From a checkpoint of a small transformer trained on Wikipedia: capped logits, a variant of SOAP for these matrices.
Each number is 500 + 50 x the weight over its row's rms, rounded and kept within 0 to 999. Layers, rows and columns count from 0. Numbers have three digits each. The size before them is the row's rms in percent of the matrix's.

# layer 9 MLP down, 640x2560, rms 0.0338, rows 414-627, columns 1024-1087
098:497459575502464473430455452439482412430567534500522483461410383477386529452591425516475501593507621497524484450481448565503457538442506483513503561537564498455491469477427586533592500509484456
098:555446489507512464515495499564560519581518475479505403519532519533592591506486508490574565383462568425522488559583516526559417536609504470474460454429507463509467467491468476463456503527453545
098:463485476464495525461574498456504482546581394516452450523509422463571510528464407527492494530446449520623388485557443501523550466534453523549431455472472505459461504440468421431439421602530412
097:532543461486620493471533470438436397497549478452513452523492467446508505518567432517501520522548425501466579436574505492530524470518543496498493528482479464514562588501515444496489484521534467
100:464506436469475451503510521542496533486420438431548487546471482475484495508504547450503425499477494454385508518562436567536473537536537466555569534510489473588432580533547509452543482517455563
097:421510518511460445406486562529466545452536599507475522555459490507450460526544465513507513466463548466514515541484515489571437475542499548487514513578480464494425540523616470550561569511533412
100:453469476508556470518544540501443463520423485511505481451434473506502573484504513509418402514437617397547456417527527498555450509516428446481464497525544498500522466493496557567485548496396468
096:544562493419496474585487486392552380607481516496517544470550428456432575589413518548507525533512504495506408588574605424510483441529397573450554515588531589539487420416529482417554461450440500
097:589556409481512465512520457516468444502386537617447569533484494430408532543436512578609505542492490478489600623532454505547586500523456498463509570573478560496439478426498507470528535491450502
103:465535530476457492552438686475480511451446542572506544474486486529495594461453619495510594377488488480527581451483480500539499595473494429503572501466570509490436513414595512495510454451534464
098:516499456501550447556569498498629461491500415432514451584382528543604512499508495573517529493538509519461485462438558547502452491536489582537532564526499473415460550510500507479543538457502522
096:401550490603483565500463476564468482587467529596496582441513540539522554468522473472568458451570565528504433473580455505471498413458571520505469471493405526537502548481519525492565495383407497
102:468588483415496482619473478553547418499460485510625435508476506565520503438546505553452461592528530464561524629561499505542556554571516548395491427639499497582522482482514578507493535515380449
097:544540454473568460503502510420577426479561514407494557508583505457514450468515390491562533605525409454458513535511453519626421538505621569430476454519491580571482446466550540547507587437597557
099:506506448502457553471428491357496451481464559537516527475509438500474545459532537456569508536542432446432479482464558502381453469502492533529504516372586466467529461571400445472579520497474443
099:543582464549478520482427469495523443557602496494522512502524474454506455551525506585586457484511485517553415486554511481511514560461532467435580518574543521539492445587589478432485534463577489
098:501390664469490525462454552507496508552540453466573581457490507571479513468537595484544465452437486495535582516471459472557604531542546591401530615402544518519481573447610468515494499426438572
100:459484483519403622392628461489569535485538499450491504499386518456514590448483539518578425494526545531465578625475483487604500507589538521486482472515510490427422471528497529456499523481475531
098:463600586508465476513500473493562458580559515534578561522641518435530536543416488511456434563471536404530554443543487534481457500500505422567448516522560456449530487584537405492562543501449500
100:477508574558489462494546491459547505543449569441526499640553492405502447453463494529432456550514432482434505461615474493473470447519471519506529513518516482478438493531483511455398543506500498
098:508573532492521508532502473485503519459469504448482440471436397535492467538541483563540462442493543569442405490455444562455432428524555554574590504596532464464447522539520495564536508558432512
098:558473554554652584522452532473503465476511563539567503542468504485484500514410490333473475519524518565508593449536457515429455479522500444559465471384500435490507506510463568564524403452462528
100:479439454633618516464488565520453462503490550542529592534465569387581531533532494566556501548457493508556521517621553499420451501546470520499482550509516572498444540514488581492508537564480532
101:450485399551552502523576533524496521518492462635422486562529592535474501369526481642555532511548524460514525420498552498494520533474444402423474561594569466473518559523535578452516546517584480
101:588519439547457462569471507435510429471456539437538423448471518476572494493472557544479492425504635571571418460379445454545477576537529410453599643547495558550465592557463576464502499537514439
099:586492482470479407506455531469471463435426511568419512421529501453520394586520540542425471464440544423511467556520577602409448474471580516553557529507421556482521537479555467479536486498447486
099:446494539516443615479504548500560433396544519605422523493501487506532472504468572524481395486498579543544488486493528463495502499520564560545503547499628440503518538472508571520482551538511472
099:497484377548527515537444365547500497489458511496524471480397506502541537425423603527445579499459435404507533516431533560451501462547480518499518517511564552528532529457490424526529551568552553
096:388486578459530534524506495595468554481376487488519501513504514478455498469418581499511424482549436562510513525506448537440494479478516509596580502446493494479489529429458467517426496440568455
098:516507385592570531373480450587550402405433544514427489497492436463427553563554422507553441537497461448561463541486502568552534465433462580548524520407566461536550488500595537438544601553552554
096:574480499488517494511506465481441535477470525454484416590577539519477516464442515440507513595519438471528511508508519521513484510541410504439500457547483520447476479559468618564545503529530556
099:547503530527437520546468538511514532469465541497592485488547466429527476511485447511530502485640519549395492561431518502480464537464482496550451481535542488541481506395476347501401522449450470
099:523555445500440488522473481511523522518526484518508437468454455491546547525459516461459436458463590498581467570494610508519565484481520513463562524513454398608509450530518539519451586523512515
101:536521515465509551604439535601546470566499593567394519484548511434495463590558538462510514549548458553493502460474529542492610528538512599403434416536603453580414455499506552475460418501422396
099:524499440447534517448527523610517490440474440523576417486425577494558466502526471549479483478457462512410456472437535520521555486459478487476558552561496498585603495566558589490521483438440493
099:504492514528489428459541474430501553455585546568466456473501396489415389513486490468549415463562407460468526603432579530632556358534489535470542421517468465450491502506551530499553553437560408
099:538493535563527493390503453505529530500591435471593580519489538500488483505553609548577497526494513459496491534448621515586513511410552574448500484559455505488446484545526413554472346443557487
099:470446499552404491604485591490477584519517489512436510510620464456564495589498478510570436527548443531392538483505643489440519590463412503562498430483402403456493538589545467463455432446565485
097:483508509486472538503551402443399505526474582457473500537484552532541507448492543509524461575467544470477602556471570480379500483481489507450467444555525502520500546476495464499521494475471465
104:481547538525445522565481535508504572499376425459456507362419503428462503522492478500550468455494571464549550481511466456400610513485511560448390568581409486478567478521508540476491483496537437
101:539479516522505506567462420442501480434459460472489473489577465486476473505367471537445474588446462380567541465467485415617515431534469563442589543484447510512543420529475519394410436448500448
099:554499485523511458483340377498506406526551511501500506469488554513417528614490449505451520522600559540451495564498561465609608533468620470400488503379438432478513523528444504541495494501493528
096:496544488562546529449611593514516465648561378505575450488516445403533409444519544407587506594460640538535457507413491461528469412529529432554501535506439527548548481483506508554433533428501428
102:528447519515532434615407561502515425585483593445468526565546585425468483580538453470392470372427545449409620483561549468437497484551500502476528509519520475523491465503559559480553454455418365
099:468413542475465466499515503486544515542404499412495504476472484449505503574550473449523487491493530618466597481521557472571631540497564417409612583517457495529571481449421473463485542502514639
098:624540555576490567463500469437546515555450456478528538473472525545455518521493457511527536511579573502595504485405468518490466481569530391503544565524511520469476574563423490429500450475515503
100:549507449518465542415586493531529497412528496433540421506517493490566534461601561425603561577477481467588530538494561524403498584547518453474547578481548470485496588598519550448668591468393453
096:474530544450512595447470558489499372445413489536535486572489414653514617431487528453495563500381484494487551574320526456543455495523531555437453461534539487591580542529542500459425543480514450
098:521373523497407522549520477523485492484512596547514511415446493553518531453440541554480467584654494494531508467462557490494557549490456551535526464565468537545629535498499537540518504461549517
102:597467346476488496482414409512451487471457462498491541502575418522534442524500448472487458533446535548477523504535499527481543541518454519455440471600440492431487512571590573507518543458550496
097:470473500583534435532459403518423511408511393422607460486506562496532459553510483461495583504548481549524546570551490517485494566570538505513500533524412463455564537502448569484497453490525548
097:488523472552514456474388613520540408498488479437513481478505403517523543462519493476508523532561518434442467434441393470503462420499524456536513491534578479423458582542505587535597582569550567
096:463487449407453475466498431584512533511540466513459479574434532503472515435500536535541485469422445500514517508451576526462547484507515415497504587529454458515459531535560510449507521448530390
098:496489542505491424541390445503451445476502421554479444515515511483427484459418446491464466451523484445505545523577496604505416497588415538494507485450512525447483461491486563573417510623456543
098:481473458475523560446402470415509476492453486495493545465535446434425480444528473498452547496523462563472443601482407403461456488532574421542481521530541539513478434506548519446464462486486526
099:538524556616485440510576457505590556510428544525404544528510529546495418537601493549495474492532593537514449485552567560431527489476518495534461519440519490503423471543550574504579531499515522
096:495522493542605474513518485436411602512581461395442515537588527507497431468537499595528436611533552433497457467483526513497522532435466495493570568480451530454587537493435477486457396468499495
098:494401479511490446545499439597390463430414523491468538489502494576455478528526567524557446531479485529553532438492499441457515543497479576532520534556495490530437447440530439598466397468452378
096:471492466444544532465488430497518513470536512471478556515568479438535598479483547504521500582529520515491484622472466409474507553503399506560506416462495525415499400526483501525510474479477569
100:547493498574480480569527469502514587565497501494513566516580553403458511457497455513480439499411459559525427514520526485449510541533468521467381493482560564468540441483603570590471485361517559
096:536568502572516514580452607463498519520546461534525505496435401505416568409563601483472505531568443531423575440518495605500503446513559485465403514559553475553406583510514509506518512544503426
099:514405500496520613437497495468419479550512448385507544496534501568524538476432455510459367564523478482551451568484541437450491507589501487514450388535514437571502512459531532413542538511518504
096:451498495558443598465562495418507611513525538518531552482539421509565524480511493453514503474484428376644484502508501536502450522496521534508455429470342553502523409488579542517539392476517443
101:529473417493539478497470432524527412412498537489480598445509480466506544596517502391534540371422487561532477526526470559487409591504435516512523525497475508532552433524555503493491474456505420
098:468493598414574541460484455554494568469458410529467460554497491538586478529584558434491562459560524514407431471492465424388542508448500557522565516368513470508443479482476433533459513429561523
098:534505499551592492483589475540489492542426538523438491474455537473484522438523571512461535583564504524513441480566494451429614547523622569483564512464620503525622514571540479479488469535491531
100:553440516502487457484474534562525494471576495535518542440477630490514470502424558457479540519492516527523559532570497477443480445506495452564481483515541530464436544506426512495549475531426542
099:519480536512521522432518509562512560487458457597519463510455607493507460523507448474506555498620459424540580469488467493444562592425458414427542546480462407521413548459419525519619525532447475
098:565584541530537483509471614530465598483473409505462560552435593484485523623565465472445447397498410437602511435446463503501466423487505494526525464474548470544512468489478501525548461540541484
100:539618460544590460474501497496456507438507568537444525388494597539480493430404538624456585549480509494549484542463406485443427501528501558520655446486455564596523474440491590591351453504630543
097:541521438466447449518542467557442462572481479511567511478416501614492464498496493479452504606514500514415440643406487508605459521531438449555506506510522512436536534567453481456531490436589497
100:460418474451515417483511521499552482594482529445500572547499492541549542617518499391547451447477445406514518588501486493480553484568425482453548501516565550512456399563482530465476461439432462
101:362533545562470553551485496485449524500538482546505422500486459563541447508578516462637511435500453537431505514437555534468566462434498483477484562539464523514449497454433535484479524474509499
097:559523457480511581563504581511532622554625549567568509515488451476523504538447486473530502547485596517454600438525561508529618535480458440450474452472533497466526542471488419559533520532522405
100:536588411547570501551575501515483498585499501445474644473551421482498594538522526527549512636597557456591454520480470488512490469559490493578522449476469426568562459580500518455545485425424454
101:545514517476473434475581416383526542449515653396551595426598488508499494561576495552504421591544531441484476457516441504497491505480572564488612596506452569454470519601511541540507535548467508
097:454472511478496551541504452460632403495459470501549502482537469519496497546493474546549493460421476527417431415486429524481511494573550485474487470419491490433448470466481505400478488418468567
098:511551524547426456494478544441440488398526556525517476476487485448449505482602631563511545439453427446430502556452461596528561473418455483494434547468483475485482475525534596484493508454526532
099:495580360453462464443540453510451522530482492575497437477505498427428512472490461437526520480506468569415597544460402525418493488573511618541500483538419503479498467462509457473494549468531542
102:526480447468543462496484484477459522531470483470503452482478503500464528523550456426510476562461497535459467550402407455521468506486422374585496491502454536456500511579514463481569487490486517
100:403413500558439568539461492595524482616517550465457509477434498523502448473536476440508502560469648521446542538471486555521521580459542551443453539548375401544473506528524479551508511387530470
099:488548446496483490500493494435552497497443549533587478495444499615509518602490485541530457500556475445481479537498531486473569418480512466492426426518479540489467493501481479535611482472424560
096:502528511463543440609482560497456516522531515420483471566444591474565461497488510495564456465544554559471463582477498520502577561647443570634546437544512445378422523431562427508434577490425585
099:469469475460513501451504466420484487524518480545521495386507544487581473489471565446456517409409519430472575507535461529514607453613567384513524549511485645512528602522471477481619517506476474
102:413606514589500435537606579518587455483453453472531496540565481510430614508420467461458402567509525581526476536499518373468563520491453521413456487416399505405593475452481510437526479576438427
097:536560509436532511473426417536515452539539502483538470487405539408586560520518572495593473391549524459467421505473622466519547514530508447536537530477595506420348487619561500501488544453516528
100:488479479559492624496622464515521474541520555556530404461479590450495534497538573517448540478493459492435554638514454518515448423528429535499435389517489478501475424522545470458546502419526531
100:517531515365420473525458614521447504511455619528562573473517488559465468479413539494505536537559476468446512499563585522489496508502497548567481473496527425552454446482470431553505567476474526
099:454478432530432537480582516510558534473478546485496426504382535495494501534560501487490457451487492481446590566491570528558504531484492420522453549425467445575486506481486438475464547559518541
101:600593507432416495437486459456465423451454519565466547496536520507453468547497397523488511502475459549542461490514432461449458514541481439457539470507508456531540529498552496483587437417523542
098:529492408430464480477529532492476475587572522409501559554455514467568529454560501492554470529512497524532430502426508558608456503550458414557441531511494510514510521402548562543500439451493526
152:439462493530506575579402495591406545436499529484453480470460480577475434421487450510521443502573434475414501526490513487531531484475489447541504504496522485486432477548469500559549463638552453
100:598415472472554407535426530581422536510490439503554511482496482447415375529558490458442457524599444452444519497520557520505477463527505465506516556478436400441565489507483504463474543565477526
103:442589522569474496452522579591431537584482506519561498458426453532524512498409454532481501447478538432555526459472472461564548521462483483522451427526648527426487476513491501481547438537539450
103:530451541530471540472503475423483484577554501518508514412521474439578486558453398548479512461450519549510469531459515471608549501482516440517553590508466544475537374493455445567490488545516516
094:427478491487474523525446531509464487456513559461532484497449572499580502526528458542565523552501488507509495545469450535488489462512483510481470558502573546509577545486562396538428539563443526
097:509511438488540492477514471442540538550540548473454533378503523446509475453529472519537614539473552409547565498536540431578480518463582532523489448539507469552458469513494505524443555503408468
102:461510545494470421410523445450542437434487512410548443361480581520510429486526524447406587520539508495549465476540553487462555436486565565485582547438519574447499515602570537589471549511546431
099:518449536442505493417601499436458534564504431473465508418569480585533479476579567526503464504571474604464457542528427473537480541492516577546560551622505488549372410457418567531586521557527521
100:596571449491383516538542569509498554459545402482495488431489478507496554493433418535505513470458504523450579576495540489477485493514493625576430402375449448506524490528483478474541542468545507
100:565420479525519388561413502457468536419515560572619354419465498459514493459519432537562378540512520561617433532416540559525551495469508482595637453490466503500675516554643533516479507579453532
097:441476408396531544551476500433562613671590489539467490472468490508479462623436489579489389510472527514471529531571374541474547516550522590556426492403537476495542559506565438573491564542447421
098:494466506469450575519433508482529456489477520530522477536484551465501580488452497623515484504551503405469410417512553620447511571460461520538457434456506481539434534525473491520521374517456462
100:413462539404469438578555475523440407581487526488515488487495536456450573481469483539467561524487483519519531506470477473510517473479525532566521561561472463487520402525579451558501506523502547
101:499523505521549489541438498561459469541504412446530475494512486582630448385475501418498472533493477477501564447510392478559474469541481555526439442520521508532438501603544414396524398519525475
099:456535446499418538583449543475489572435427552550548471512491469494530403588480581484497503406528483458548508483458526474550513557531461537580473514492540496488550461550593491543531546501441499
099:612446547490492483534441551480494542457500464517445505567505495488508434519486508528514502467526368480427523495572520551597474498517406462494567508471626551497411453473496440500534501439471533
099:454491457464480494506445584602464526535477551450467522543473481518528595456352428563444534569538500467540492430488528514564499409455517524500423527494531453500531468594503460573524472550477458
099:449447477439457472474546562459451589535586483561560529490563488464499512494495605548542466552468447545530492478467422542506525440418479364547620584493514436510538413636489534522569505485469523
098:475487506503539522518465500452408461385549534498451423540569460519454490564537552508494448466502503477609536442476503553457528458546502508372528585533538498511541514701521496539485497521508450
099:491590511531527515491497565529532491470468505532390523456552471517474460434458430497551504536431554463531459571535557550544565522542525486507406473529442519496509513509505551576485469542442449
102:557448536458491448506442447442419536539495548564501505478542498532560506541517635476369483528538497561495567518543503453536463567484543431464436527519421543457514567629474513549462566487381564
100:517424519323412413430509513517456495566487526565530457455411569521513483499422530553525561480401456510549486517458513483538363467565537428556540521533395414529518452409560499579534512429477519
097:430377489472560485436458484474518594574458526372466531487442516533559516452456501459528532476494597486441632400466436424508538540482580565421577618466509455472605529469546583384518462455525542
099:516561469538487567555524448511506438465512511456501482432529452444507526584435450610474502572524541517521614542575540481504592582449507456466467437401468570455606488547506510446506462535515479
101:498524483498476482460574461469448474576471469505463434514494539525543509463471484521529515545539496572513518533543493519500435477416506503443502546463532586462522412536543572591510361477522572
098:570529458519427580416485492514531502394614422514547467457533527544488529523605597507418462521428511513438532458441441482504567514453495462449455488507476471521515478481600571530463594452583542
101:484432501549570512545508572469471344503518559508483453423652442529541483370436378595414503485538530542496507386451394557578491513540511564555413452518465543520587408543496501518424561463501508
099:381484533537523491451455474538502466566535517583494523512509508503547477491548467467509578484437486446519551425615453433412535505493497479441517530472403452545449560440428470583515577469514504
099:501530544518503412435569452461493448529483520485560479470518526458519500498456428434560559505525420534559463530494558523497486547480545593449398567583393495431418492464354508540467535434522521
103:494453521532479585519531500479472537503462492485522629493418474533517526520441489529530578551530533469504471507437503478469540532516459431487526443469412481350500472506400482571536580486527438
098:523524503620558464476500483506505497539443491491490539535493484487483405527457466514566489438547542502439572505457455553426443572520514510529451485391489473613487450469491505561556501469500528
100:479563502590442386533501548515529467525560495373520468471414471460492414478408467496494498510502511564505442436527476523529453505502452440452506495510435478481540477392512552519486408416455388
099:593521549607464566424431550505513513582573484539549555458527440500429470442466536474515621550467404520508596480539481408526448556502540566484493545464469533476463514548509543455519582562431566
100:543425458487505535466529505473448527627539592473409531520524502577543466394546507565536472424562458478473533489544487448493489510545546495509589489502549539435468459456535442477491494463544523
100:538397497584547469509492543516528554491395448463488455458484536527588552394544536493501511476581489493429616586511518587475474541515459428532494397501530561488491525456536494538632604468602558
101:526475499505475534477557649562471542548492473511544502517521443631482543521526515462551428433517537471472481502489493447486511536479435511509488512451589544530422396563464556495384472470552505
098:521490491499544565497414458522493466528460532486435503450507586603525494517519644394582568563451532448519496492446495473468549417430466528511439462534446430547602555545488531530516507544516542
098:512578546522546466482513402489436467454586363486490491515576534517541526471478541473506578582369395492554490481525523471528433554404560421504501503504496559427535564481488505468474473595560474
103:514445516577538602515428584462520457410448516437437518603562562427411497351518509478451442604514499489450467551497449514478531536496528439441536518554534431535445519515542565529386641512417554
096:538516551461380464459384450472415523452488467535521444503540442544461457545448414463570547565549473535469489497532590421566501464616577550518485448433546487547536418475489428398518559494496569
097:525572444478441463509491590433412477501474529660498520487432521425577546508471544513477505469545454451516480496499545442469443563448551515383458602577503481516500512542515444514490527587529425
098:452469590594425525486552551558480491476443488512595518524511542519553554409393481564383439550559417438509477532570557509499527567537481559413568390494497428532530502606511584468480494500470485
097:537451440473549486593481593479419492570503500358432537495419523502509451570576478473437429369500448501457549498529506481482436526461494569514536475616469454492491453506477608538498481501510472
098:479556577448479470539455548548481546488532551515423543454522492504521458494479567428395559496453417529508439460518365502383517549540460520556482506426566511553603524528522558530485570454421539
097:480524405536575606464465596404477427499592501484411534503490548477518563444505451558438491511540514487526408569555492438510530496503510452529452487521589505443480476554487474500445470509419462
100:514481498509511562449436558365532384529514520605475418497447465481474533541536436522357490480487502476515494532583439478422513454564491472458522489415525530528485542456561540486482565576568506
099:424491450415485393552529464522585487483403551495434508506522491496523475534468467495458417544431564526490546471588460508546531523532557503465516517491505445550531564445506411579509533532468505
099:452530514565497483560591528551455541528557548460465452545442519490444496529398567474595463379492578488480515426359484476572453581367547577351568498493582552504511540417513467622532508470452551
100:527479445537527502452570526464438418437610490463558489475493396493556578441470598537488452398498530452505592460490448508353522503475507543561535514412524471506553458447421510526515489430543453
099:491581481523481482509495513531569533485531585436609489574534557549470524465497485487440538590360505547536466526498528497517500563457506514508464518468537546505472464434545527546524446531486506
101:486497523499547529588474559509508425490502530541500491447443518483467447580513482608481559563431540474502546535546491470566481496511508515431521539482441452440402460566487518477441486520465557
099:555546571419392428503514503517478445502457584456502467443527413379410537565554554509569537579500455527557499593404489460467486475462470443471475507549498518491475462449440446535512504542472488
100:483550449531564405470538428495493483500543485543506525572442475484460458487502577510503515543464381421442596476508498513534599407424534516481506498524517438398428561502492445537558433596514564
099:495497582442581576410535489580478524385547474453445541462481490542504429531502596537596607536510527488437523477572450496450431466559510577427526436588558561592472475546410549533542498515475412
101:495487474560446494489571496436479479486515462472510523470475544505557447519615514578592495506513474513468576472465478451481494496601549584509531481469482347466453491532477387522582606444488537
098:447539488541529485441536610588521555526420523495506429479426494554470521527496584469484461492480584456487477550454496551490506573450498598452564478537575486506495510505470510598540406418516552
099:440488444545459473503481530477433537535466563538455491464600543534500577522512574486546471544511555531488497576557527451409502405430387599478512460549509500534486501359532545440542508574376508
097:467468471513489516502565503470495476407431555435591454593502541524482446483568465542501406505447521465476506500545432551535473533476503500527551462548483485560442532435542533585501431572499479
098:556524469413474496406542493512521461493546456491421552593421443397555446448505572414433544494495463513578593440588385529467446431535414591540442482552579489454539532477505555489567512484571384
100:534470556480409509482551429537572371500506558503457452526521488482530490517482536460530485536584508401495467507449645595561529464434644472472493504510484576498543594526583434515376561513487479
100:445456468498487516548453543460461414507633471388514603570553524506572497458557492359479543537497437508538495483479457549482555543537551529391479443630469542527466538523437522451444435368519499
102:481559484470461460513478491501509527568511552487493477528578533485485429403424512587449442536507501459428545502515438460505501493497548481588510521545440503484530458522536532511501523422481626
101:476386535506625480452506465479526525502533402496499548518547493462540544420489558464435494483535520515481535490534450538384541571538458532429478457510436567484651468488483502482550511533500460
102:476456476573449551469552465532567489560483440494415474502497498517561466531514339489501459520526521529488529482514469434541442557433497495472605491459512585492463468568437548631511448573572447
098:535499488405489540447520443417531462476461484415448510611467585510503465448503485544520509518472478555483459487429483502500414518532491517448455521448533425536541453480400563552517468521492636
097:529443475531540552430450420610548490393507476407456497446571517603483564565555517497573531534518465529409575512458569579472437499536605491542515541511483406366424448437453449428574499463508496
099:492417505539491520513531490516548432521629571485459474483477447503490494505518542468455411450461463540469479567515550490509495370443415577497570520516437495583447571399535460486507490454515525
099:479538542527529461467538485521612418555499475380508632594441459447638393468496454560542539466424466448479413510396612526432568553489601435511460478505525441436413525407516570562453530464550579
095:443396520489411475502469491361505542490467498552494512580466546464483493484550555562418509399538497447432462547493539653525522444456594526469482494532458527475539526489437451479418523479339442
096:478519509500484410494407549524551522458475585489460578598447482539524500466462535551554480412483493575474552549584528519521512450469553479447584448514514614542483551565542362562562549477498630
101:523562515503490542575507528451489515546513540436395445494478526389480486493408396521454564542553564495483481498476500497522443567503546501416452482504560423434438501427496500502564508517456426
099:604506539488490475486507451509564475476585454450527572519534482538404467438482526606463513525458531534479468486467593582544519471453405464579548427559500466470509482478468450382585444501493517
100:474523522519537441391460547506573549517554587525445470551574625524488377479549455446492433555525437424421487477515500533576485535464507515535452469529560431456564530481455577481536550495472548
101:465547487455424545470454574507478419532427510493617545553465556489515514564495558510504549492401494526593501543453425459480542540493470588456465487533504514433411463552468491551375432526517532
103:407606543507444577520588559487575529473436461563501446534511485496459518578491495525440466521540432427509504542491512485555500438536424524470505496413486487477447492488552485403446509536523517
101:461395437507507476562553520532565539532497545473437451557492519561536432564480470402417501454471386536505476510467455487448512509520509521469462474546516480529530545497485447483455586493438520
101:419427583521496481482445400516464465512562595495492522519558594618582592592505477536492549512534563468486451550497466393563432514491504500450562479530601488504399474489534381487475541444594526
098:464518493482569568405526410527498585542510492525487602563392575496531499507460411514445469475474438560486512542484518422510497485473532565599555502501539437515440483462543496549640473500450506
102:586531563504489492406554534521469452474477512562531582541444444506460523532483463396532533546571533470487494533511491598436490492500648507515515572556532517539601497488502366469468509469604492
101:524522510546466515481506521466453496584510537604526567591488464438473494450389549455460490497473500507569449473481564398447578532481507550612463489392387468448574475464503582461487451524551557
099:498534499482490451534536508436531531517548490516565555486463447618496519540522581526504471410621586595512421504582446421495506466426450479554559498397519525459490476448477491557434559444479522
097:579474496529471430496519533531458499570509435488488501444541507526503488513508520498565566495525498517407473488500465563387527452521457494506531558526485480413474501475487483491486538578490477
101:450556517552401489509456478454476448510436559525538578518387481558455478604488501450522486542425500502521478518402509523487532621456496501589415435575539403475507516500447405460505617374511483
099:434597504506406494491525587520479489515601503496509558461477574461484451491474469402547466482528482515438433456483472484441587366528526418628405504548482423481471527458552560393561486488456496
099:510506490567638483571602587467453438442488521595418509522496511526540396530530466517497538418560588542424532386563433525444524455512588523489503537500574565547468428586514486455510514460572538
108:436537543500518475490556486489462489390556533524475489580577573483451499491532525449462481537504528571416481547520512437479396428363500428560456537527456532556410493488495517359513558464534575
099:486509405534584449571517581480437435479450537572428525494621447526558515498531529490482468444429532608539444497466559564480422533503520409512437504515548510566448471449485413457559532475433433
099:472565447439515459553573619611544508545481499501548466497517529466451572580533627531598457538490581401470432521511497535472566514541560482591503377587500515519449560422486512522541475396614538
101:504566659585494474499512560580423523507486503380472372531438445470400504441517371520449556522569530426582572526489450460505527516484543534546512567518545546472429430452401559569505553418464514
100:510421483420462465515533529534567571513524509506422489541471459400504474493424460509522491505541438548522451534520457451607481469543456472536632537461536490518492526516503508493553493431452514
099:430476611533522551553468459488525480525473472517510497529547550485519486492537575437534489513455495495487516533499554525459528455555427644515476475566492496479476480435513439540501487413490537
099:531543511516492405437492479442519500478483503482522500546399489532491460486525532566520533500430447529492502450392608468434423488490503509566493516488528421486543475440506491504458548492493556
099:615520462600432493472475589433445466461422477488472587505439538507587531534550497451517644455541435465473486633525495582379429532603492540509513492496598538458447554625428512460578635466391448
099:573529441467529516514600456554405497464549463488518437458506456470503578496388538540480516391500504497456471488459435444388507528461473554547591505488527536489440577469491544497418566437518510
102:471531396503553479441591499592486611494415512529516511400547531622428435539578498512424558589437469526497506464587492429506483476537542486549543500511540638507477427495558611555500524373524493
098:515561444502509438478496473567517484372584512470463418495385519473512440460600527417374465487441523525433573538606450459471518471548496481577469573499483469539547503440483554543516505560468519
100:396424480550557423461538506549577568527586421543533550419537507523443531572545582456557490416496531588446538576584482483432496531513439518468458471528516517569510435497449505470572494527499531
103:527528615510493478506434449518462394515490557546512399422464537540483487411536495521606540552511517479498510482495513360535442443507464479507562579581529543447434554489536517527471481536487505
099:512463560470515527584523489503404441405477507433509503532506519515542438536503502530403417534447461492496473466530456452508503553463428418426512533416560504462577442562531527591520470495453471
101:457484599451526441555569527585568534510407435437525540523442504539489551467422513571458400430458533467401483502557493428502513465454532512438522463463531481515532445478519528459539441563502530
098:469411487483449487479549507555479443543472525588546615643536473415467585514497466566537486511482477586504473588479533444524384486435490540464506492552512494521549481482452470541532493521444549
096:451492512498475502514485469491557537473482553506439455552462506493482439498445503553484513550547513525420555453476476386480595502561456524501515529399514470572492397399476521544431514521534455
101:509460439487471520596556525513502492484474510497381515517506451512425530503417460532511606521441535472444499554507634490531503602467458581579487446564469515421400467435420558466524461575527498
098:615498495464468550508508461545527540525429476547512502558485612441518527495554546524475381423509509501512453487456509413444518442438570563476503491543457505468563577447441528469460498560430441
101:472475510491505457414520398499501490444473513540493604476471463484537428469496510557528511505503475436500514545493481521520540498534450529575484462444470512527464559538553430523606456492455456
098:547566534426469481551473501520388515581503515431593530423563582522481442590483521531524553516543527561500427544424484527505478549592509451505489472500503479513532521469461507574471466424597491
102:462481455593552504444568542532519429469491553523510536471518393454532474526462458524629540471505553533613539437496502423454462472435569559451471564458488499575597562501471455513513522578498480
103:554512458544563554586568480500461519444513451432532500533618507533524469563530490469341541427522465567527544564585505520473513480495563450426395540521444578448513536462493430487477504485541541
100:495547437481489484441429525404473546457543523466625418510521491443529527531491527516524262544440586471475503448402499526487479395541387487531443548501428515542534500484431523565562469457549550
100:472543531533499513434559509455449445558527478434527537501533446507470457465602470506518461494562485482505493607516548473474532469550577585482538491559434536446441496466441547470482376458564512
100:456565608523490537479416489408526505496429497572524513563567445454546507541532429493509490461575478534404456463535539499491423572509498500482458492458465531467575471516508483549572499450491522
098:465433544525533488487445463482510516595503522471517529442427556618543442371500541542512514524451576577580503555434531463521514495548448451475481601529495578567544435492638417564459522489554461
103:518605446492372482565525437466479482451429510551466621522471469517556541448490504453458510474527463502548449473542606487511466449516554500440536468364495489512544514350415498495469494513592497
101:480532487463533519538554468566539484490527533497482536428497534525477531486532541462535531476530401441529488503492480473522537500462511446484496501522527476475500468538503531511583488491438502
099:566489490516569469432489566491432489558504603563524507467560436533491484539488452515532539520539548503503524449475507631518399494492497527576502452519536423552468479494454443462485548434418533
098:514479523479403567476431469493493463456455428434485465455554499483374493600538505470477510525517507492439438502531562413441577507513481533451499537534580542501460490558513480519562464418416531
101:496490545500495471526473491561494532508576451423520485505490460470558544483465400497459555465483443554539453559545580559467525448467624474470518476463550563513461470465520584461500496528434481
097:498482468562585519473621559520486448481552453586476502412430436458476426505506536485548578571477502531527507513448523471461460493467447442487517500525484474502531556561538573618539494518504501
099:586515499537568604380421443602541424461532500446458499568530481547468503494530522479578499540495486526543439485474507505525589479440564485523462469593493547417457606426539495406502516529472469
099:495536521506513438504478516472476569513395588502445480487443475432545556441539476536542502533588550434499511504504482424414524442486499536532560470478502521514453552505461575547433492478459555
100:510463465494492509582459537546527468522529511530482656512571405502413539492480508525456541590583647513571578558491519452525514530515550528580481409488529477453354451529496520510407484553478523
099:476534534521583559485546525491537591533545504468505460511526448421518423541540459417471604524531473471477462418544485497508455507504478557479455419502530588464521489504489491457542488472486561
099:482562418552478448440474534498497474463594522446558462522444493569424463401461467496526495495479590538512534445396520522451596451540546501532510521557568520505512411476587507485464519458501512